python train.py --positions="rope" --parallel_block=false --init_std_qkv=0.0605 --beta1=0.95 --max_grad_norm=1.0 --max_steps=10053
Each number is 128 + 24 x the weight over the matrix's rms, rounded and kept within 0 to 255. Layers, rows and columns count from 0.

# layer 5 MLP up, 640x160, rms 0.124, rows 156-169, columns 80-159
[[112 162 130 121 129 138  98 156 138 127 130  99 130 123 115 138 130  69 119 137 109 135  74 141 194 131 208 137 107 164 162 109 125 133 157 113 111 137 120 132 149 138  82 133  59 129 120 110 150  74 151 175 170 131 141 155 129 114 136 141 123  96 141 156 165 121 149  90 111 147  97  92  78 129 187 117 122  97 150 121]
 [147 119 165 126 133 131 140 109 104 182 184 118  94  75 135 175 125 131 142 125 125 127 121  98 126 130 113 112 145 133 152 124 148 124 148 148 108  88  84 118 109 138 146 161 150 135 134 129  60 108  91 125 125 108 126 111 140 164 116 113 136  95 112 117 120 114 119 135 126 144 136 147 119 101  89 138 109 114 111 149]
 [ 83 144 116 103  99 129  95 130 145 109 166 104 117  63 120 146 133 133 158 145 138 128 168 124 156 111 132 128 156 168 133 165 150 111 188 116 145 159  97 127  95 101 132 129 138 121 131 163 139 126 108 127 150 139  95  95 139  79 142 121 155 103 113 123 126 104 124 150  91 150 150  79 148 171 128 158 122 142 120 153]
 [135 148 129 117 131 128 117 134 170 121 142 143 150  99  74 115 153 114 112 112 136 123 153  90 136 141 139 144 149 161 138 110  96 144 179 151 105 118 123 129 124 100 123 137  97  79 113 169 158 130 126 118 119 118 120 127 147  95 141 132 122 165  98 152 136  91 124  96 113 126 134 100 114 134 143 110 145 125 100 150]
 [135 153 103 125 136 123 142 119 119 138 116 108 146 129 128 157 153 129 127 147 150 149 116 195  94 133 139 138 117 131 112 151  89 143 153 156 137 109 120 141 122  97 145 118 141  91 136 141 143 141 126 116  99 114 109 110 118 109 130 141 127 108 107 130 105 155  93 100 131 135 116 152 163 163 102 157 135 113 116 103]
 [165 113  94 114  76 119 172 167 145 114 156 153 111 128  90 117 130 135 160 155 150 160 118 155 133 125 144 131 117 149 125 165 126 145 146  80 147 137 124  95 129 139 125 142 184 117 139  79 126 119 150 136 137 133 147 125 136 134  85 163 135 182 113  86 155 149 117 138 126 145 149 144 100 149  80 119 144 142 152  87]
 [148 142 128 109 154  96  85  81 124  82 138  60  69 121 159 144 133  95  76 111 145  75 113 133  99 107  98 152 116  94 152 150 160 128 137 154  96 133 131  97 117 108 132 127 111 141 117 168 122 125  96 116 129 132 182 114 110 139 164 151 141 121 129 109 161  92 117 118  98 123 155 150 172  94 157  95 117 107 133 190]
 [131 108 168 140 103 131 140 146  80 141 132 106 112 106 128 126 162 105 130  88 127  96 132  92 128 152  99 120 147 151 156  89 138 149 160 174 134 118 157 157 122 139 124 131 141 110 163 106 122  68 141 112 114 145 123 123 100  97 121 125 160 110 103 160 150 100 164 130 107 117 100 142 118 118 117 108 171 117 122 122]
 [132 111 130 113 113 114 140 136 110 107 146 122 124 113 159 138 124 103  77 140 132 105 142 145  97 104 119  96 199 133 134 159 149 143 123 159 135 124  83 121 119 155 121 149 121 142 151 115 150 156 123 136 102 120 161 124 127 139 148 157 174 115 115 170 151 102 111 147 172 137 126 152 133 122 151 185 136 158 124 124]
 [ 94 135 127 118 113 150 138 105 119 120 118 145 124 139 136 136  90 147 109 116 112 115 110 125 132  96 130 161 131 142 121  76 136 167  67 112 141 135  86 103 116 188  77  83 185 120 151 128 103 124 126 164  96 142 113 106 114 146 148  94 102  96 133 123 150 157 131 108 145  87 130 143 118 133 135 102 122  78 108 124]
 [110 173 127  98  76 118 157 134 137 153 125 164 129 114 107 158 121 116 179 119 124 141 120 131  97 139 122 121 122 124 150 141 108  75 151 138 121 124  92 137 153 130 160 156 132 146  88 135 112 100 126 153 120 137 135 113 169 123 173 104 141 135  97  93 119 163 102 130 157 137 143 128 131 129 139 157 111 132 118 160]
 [138 124 122 169 111 103 104 152  81 106 151 173 149 109 166 109 125  98 123 178 108 125 129 122 129 144 129 122 118 150 107 150 108 135 119 124 159 137 140 103 131 114 127  96 104 105 113 109 125 112 159 107 137 123 108 110 164 134  98 147 126 130 128 145 101 123 145 124  95 131 153 153 165 126 165 113 164 136  98 163]
 [143 103 148 109  99 168 116 138 156 140  95 169 156 117 128 137 123 103 140 139 119  96 155 119 113  86 125 141 123 119 153 118 136 126 111  96 128 103 117 119 120 140 104  82 181 134 162 101 127 136 167  99 155  85 124 115 128  96 111 122 123 117 152 115 149 132 135 114 123  97 127 129 122 164 166 141 166 115 135  77]
 [148  72 135 138 118 112 158 107 101 156 110 141 141 158  82 165 135 135  96 102 136 120 100 101 129  56 138  79 142 121  98 137 157  96 116 106 122 122 116 143 145 143  98 152 148 192  66  98 106  82 163 105 119 119 109 125  84 137 131 141 178 123 123 189 151 102 102 145 128 142 119 139 125 106 104 117 109 103 139 114]]
# layer 5 MLP down (transposed), 640x160, rms 0.0432, rows 156-168, columns 80-159
[[150 153 124  90 138  91 145 125 154 114 110 133 144 105 143 121 129  82 119 102 151 108 137 127 129 131 128 149 130 120 124 153  79 194 123 134 153 135 112 138 140 154 156 194 139 138 191 149 131 130 177 153 137 123 129 177  87 135  99 120 152 118 206 101 117 111 117 123 122 126 143 115 129 116 166 165  95 116 129 104]
 [127 164  97 142 162 163 151 126 120 134 122 111 167 149  85 109  95 100  40 133 123 125 157  88 147 144  99 135 143 113 125 148 137 177 112 164 125  91 113 150 126 135 117 124 109 104 148 136 136 151 175 136 113 147 146 139 148 126 154  81 101 134  64 130 113 130 172 130 124 111 134 137 145 137 148 119 133 126 133 116]
 [120 135 110 150 153 118 113 155  87  92 126 137 119 122 127  95 128 146  89  82 114 146 134 160 121 114 102 128  61  85 141 130 125 104 110 127  89 106 101 139 133 190 136 148 134 110 123 100 109 160 141 109 151 187 131 156 107 133 131 124 172 144 153 117  92  99 130 105 146 137  86 119 125 139 155 141 112 130 132 120]
 [112 118 160 112 163 144 109 155 126 139 144 111 119 190  79 125 149 114 100  91 142 126 122 106  95 148 137  99 112  90 103 146  88 105 112 148 110 135 139 132 123 136 131 117 113 167 145 156 112  86 105 148 105 102 124 108 126 149 106 105 146 134  91 121 105 112 109 144 116  96 106  66 155 146 109 101  68 142 102 102]
 [125 108 129  98 167 163 113 135 153 130 102 120 132 108 180 101 118  92 130 138  71 109 142  92 103 122 128 104  60 139  78 131  99 136 141 145  95 137 111 123 135  95  88 105 155 100 119 139 150 172 136 118 152 131 134 102 129  72 162 136 117 155 110 133 136 107 123 143 135 120 121 125 111 122 172 129  76 106 155  69]
 [112 147 193  93  82 108 160 111 138 144 152  95 150 132 135 110 113  90 119 167 124 117 107 123 142 156 112 104 118 183 144 140 130 154  81 149  85 135 104 111 126 147 140 165 123 138 154 109 117 123 133  86  77 133 120 148 127 129 160 177 138 150 129 178 124 138 156 126 116 121 144 121 139 140 136 103 112 139 153 127]
 [128 143 168  96 158 136 150 114  65 126 164 115 133 168 138 110  80 105  98 161 114 128 131 176  87 111 124 123 120  82 121 157 165  85 126 145  99 162 162 100  90 133 137 158 174  55 158 117  90  95 117 133 142 128 131 136 124 126 116 126 158 111 119 124 142 153 100 131 133 147 117 152 161 139 136 104 119 110 110 134]
 [113 162 115  91 133 159 146 116 116 112 113 109 135 134 129 146  72 116 141 110 162 145 126 139 173 135 102 128 125 137 143 155 103 131 123 144 170 163 127 159 159 122 115 115 119 144 121 109 134 123  94 154 121 110 136 118 136  89 109 158 102 144 138 127 126  94  81 158 151 139 126 118 116 121  97 117 134 124 121 130]
 [106 100 149 141 128 145 116  98 126 130 168 136 172 122 149  98 138 151 131 103  97 143 122 138  87 145 189 133 118 131 117 111 168 127 130 118  98 142 142 124 115 180 102  84 152 149 132 103  97 115 155 175 132 129 161 166  99 133 111 149 142 179 107 140 153 123  94 150 133 134  98 121 139  85 170  98  50 158 118  90]
 [170 107  95 127 135 166 136 100 122 120 145 103  89  84 131 135 127 124 137 125 126 161  75 158 117 110 156 134 117  89  96 203 127 145 148 136 118 140 159 118 143 133 137 102 104 116  92 128 155 127 113  88 157 122 175 165 124  92  77 150 120 119 117 126 121 121 131 118 128 168 113 143 122 143 127 131 131 109 142 156]
 [135 108 146 126 122 146 114 119 127 131 135 181 157  96  93 103 128 127 101 104 159 134 131  68 119 127 127 131 106 149 129 133  92 137 132 163 117 141 120 141 128 100 118 157  99  86 152 129 108 132 130  96  99 123 133 127 116 144 153 139 152 138  89 107 153 158 131 119 104  84 122 123  79 161 125 151 131 159  96 124]
 [108 116 118 133 140 141 104 141 137 142 129 116 146  75 122  78 115  93  85  97 120 104 165 144 133 115 139 162  78 127 120 148  66 133 143 132 129  93 155 139 100 124 116 105  91 132 132 154 124 131 145 140 139 124 148 158 142 125  69 109 125 116 114 131 131 100 151  87 137  87 133 122 114 164  91 128 126 159  69 146]
 [125 108  74 145  90 138  98 130 116 130 141 122  82 135  89 109 156 153 125 147 144  99 144 154 125 107 125 179 147 118 125 166 138 179 150 169 117 124 143  98 154 121 133 141 102 173 139 152 143 138 133 152 111 137 155 140 138 126 143 126 116 103 137 163 124 124 152 138 108 107 140 128 129 128 145  90 151  91 143 133]]
# layer 5 MLP gate, 640x160, rms 0.124, rows 157-169, columns 80-159
[[119 126 123 140 141 148 131 162 162 113  75 143 106 149 153 103 172 152 112  87 129 181 159 119 101 158 142 111  71 100  77 140 122  77 136 137 139 123 164  82 144 103 105 134 118 165 125 129 118 144 116 122 147 131  96  99 123 107 107 110 125 115 116 138 152 135 160 122 142 167 136 134 120 106  64 156 193 164 137 123]
 [179 124 183 137  66 120 131 149 117 165 160 116 141 135 172 114 126 130 116 145 132 120  69  85 107 139  79 133 149 137 160 153 131 158 161 156 117  93  79 147 114 118 134 113  86 140 134 170 137 138 117 133 152 135  99 143 137 107  95 126 132 129 130 143 109 110  91 112 107 158  96 137 109 159 124 137  93 141 102 149]
 [150 119 157 157 144  98 115  71 154 123 134 125 160 122 134 129 147 130 105  73  99 124 148 156 164 148 137  99  76 162 147 155  93 139 129 151 152 157 121 136 166 110 148 109 164 146 111 184 130 103 130 147 123 159 152  48 100 100 125 137 130 123 125 121 108 110  94 144  95 157 123  97 111 113 133 139  93 111 169 162]
 [131 122 107 128 147  98 164 123 139 146 112 128  93 113 124 125 109 116  97 212 154 134 135 125 105 156 126 117 150 131 120 110 131 141 128 132 119 138 151  59 154  97 127 134 154  95 117  56 159 132 143  89 130  81 151 142 109 187  91 163 154  98 122 122 114 128 137 132 186 128 116 150  92 137 152 155 111 163 139 126]
 [ 85 149 161 153  79 112  95 151 156 166 116 143 118  93  97 187  97 119 105 159 142 134 122 115 120 121 147 161 147  99  92 130 120  90  94 128 164 144 117 117 147 149  48 176 155 106 174 136  93 105 126  99 120 136 125 100 117 149 133 154 126 130 166 173 173 105 113 154 107 139 169 141 128 149 128 143 146 187 157 108]
 [121 158 154 121 147 100 163 125 135 131 162 105 161 162 120  85  95  80  80 115  90 100 121 129 167 113 132 159 102  98  67  91 152 114 184 128 151  88  92 143 166 156  96 118 140 102 141  86 168  88 121 126 115 137  83 171 200 109  94 177 141 119  86 131 142 143 114 165 159 146 124 141 108 144  77 143 115 160 100 104]
 [131 138 144  94  85 106 105 140 158  78  84 126 171 122 144 100 137 120 122 122 132 154  71 150 110 132 131 122 131 166 114 150 144 121  75 123 136 132 150 142 125 115 115 122 119 131 140 152 108 155 140 133 124 143 148 153 117 155 120 141 128  89 113 128 191 141 101 103 160 127 122 112  86 115 113 156 168 130 126 124]
 [140 109 106 126 103 129 120 129 103 113 111 111 143 131 138 102 165 136 150 142 124 121  98 181 136 106 103 138 115 147  87 156  93 172  78 155  71 124 155  87 101 151 126 167 133 145 167 169 147 105 109 128 149 177 161 136 139  79 113 123 121  87 135 122 108 116 138 114 160 166 159 146 149 154 168 153 113 151 132  85]
 [ 70 138 124 117 128 157 145 100 155 139 142 106  94 130 145 143 108 132 126 128 183  96 179 154 135 134 192 165 158 118 146 135 137  72 145 134  75 119 138 119 112 164 126 155 158  97 146 115  80 125 151 150 149 156 130  97 178 104 124 115 169 102 149 104 157 123 127 114 133 121 133 102 157 140 103 129 124 149 130  88]
 [160 160 135  83 105 122 130 118 159 112 170 180 124 144  93 132 144 136 151 139 152 138 107  68 108 126 155 132 114 158 129 121 129 106 171 139 130 104 123 135 132 107 155 109 121 142 152 142  94 160 123 106 130 120 159 148 130 109 130 129 117  69 120 116 157 140 109 149 119 144 132  72 165 118 171 138 128 130 127 123]
 [115 110 114 116 129 120 146 177  67 118 146 130 145 124 168 114 104 116 130 151 153 164  88 138 132 134 172 106 110 138 125 148 150 102 166 137 164 134 122 142 145 147 103 120 109 126  88 124 136 138 122 117  99 146 119 126 134 169 156 132 106 123 120 151 128 117 154 160 115 145 152 133 128 119 122 133 116  99 128 116]
 [129 133 114 149 108 156 124 132  93 116 109 140 159 126 146 146  96 123 103 115 105 157 148 128 148 146 108 124 118 114 136 139 124 103 113 155 139 142 128  90 137 108  96  80 162  98  92  91 151 139 152 124 129 161 146 117 168  96 126 179 128 122 138  94 134 110 132 121 120 113 131 154 145 146 135  94 102 126 138 134]
 [130 110 133 103 177 128 110 113 127 108 125 162 121 144 118 184 149 128 121 126 125 159 139  66  89 136 125 146 119 178 122 164 165 116 127 125 145 115 123 118 114 131 119 151 120 135 117 143 135 140  98 125  95 116  90 116 137 121 157 153 130 144  88 159 160 129  84 159 141  70 107  94  80 146  99 133 104 112 125 114]]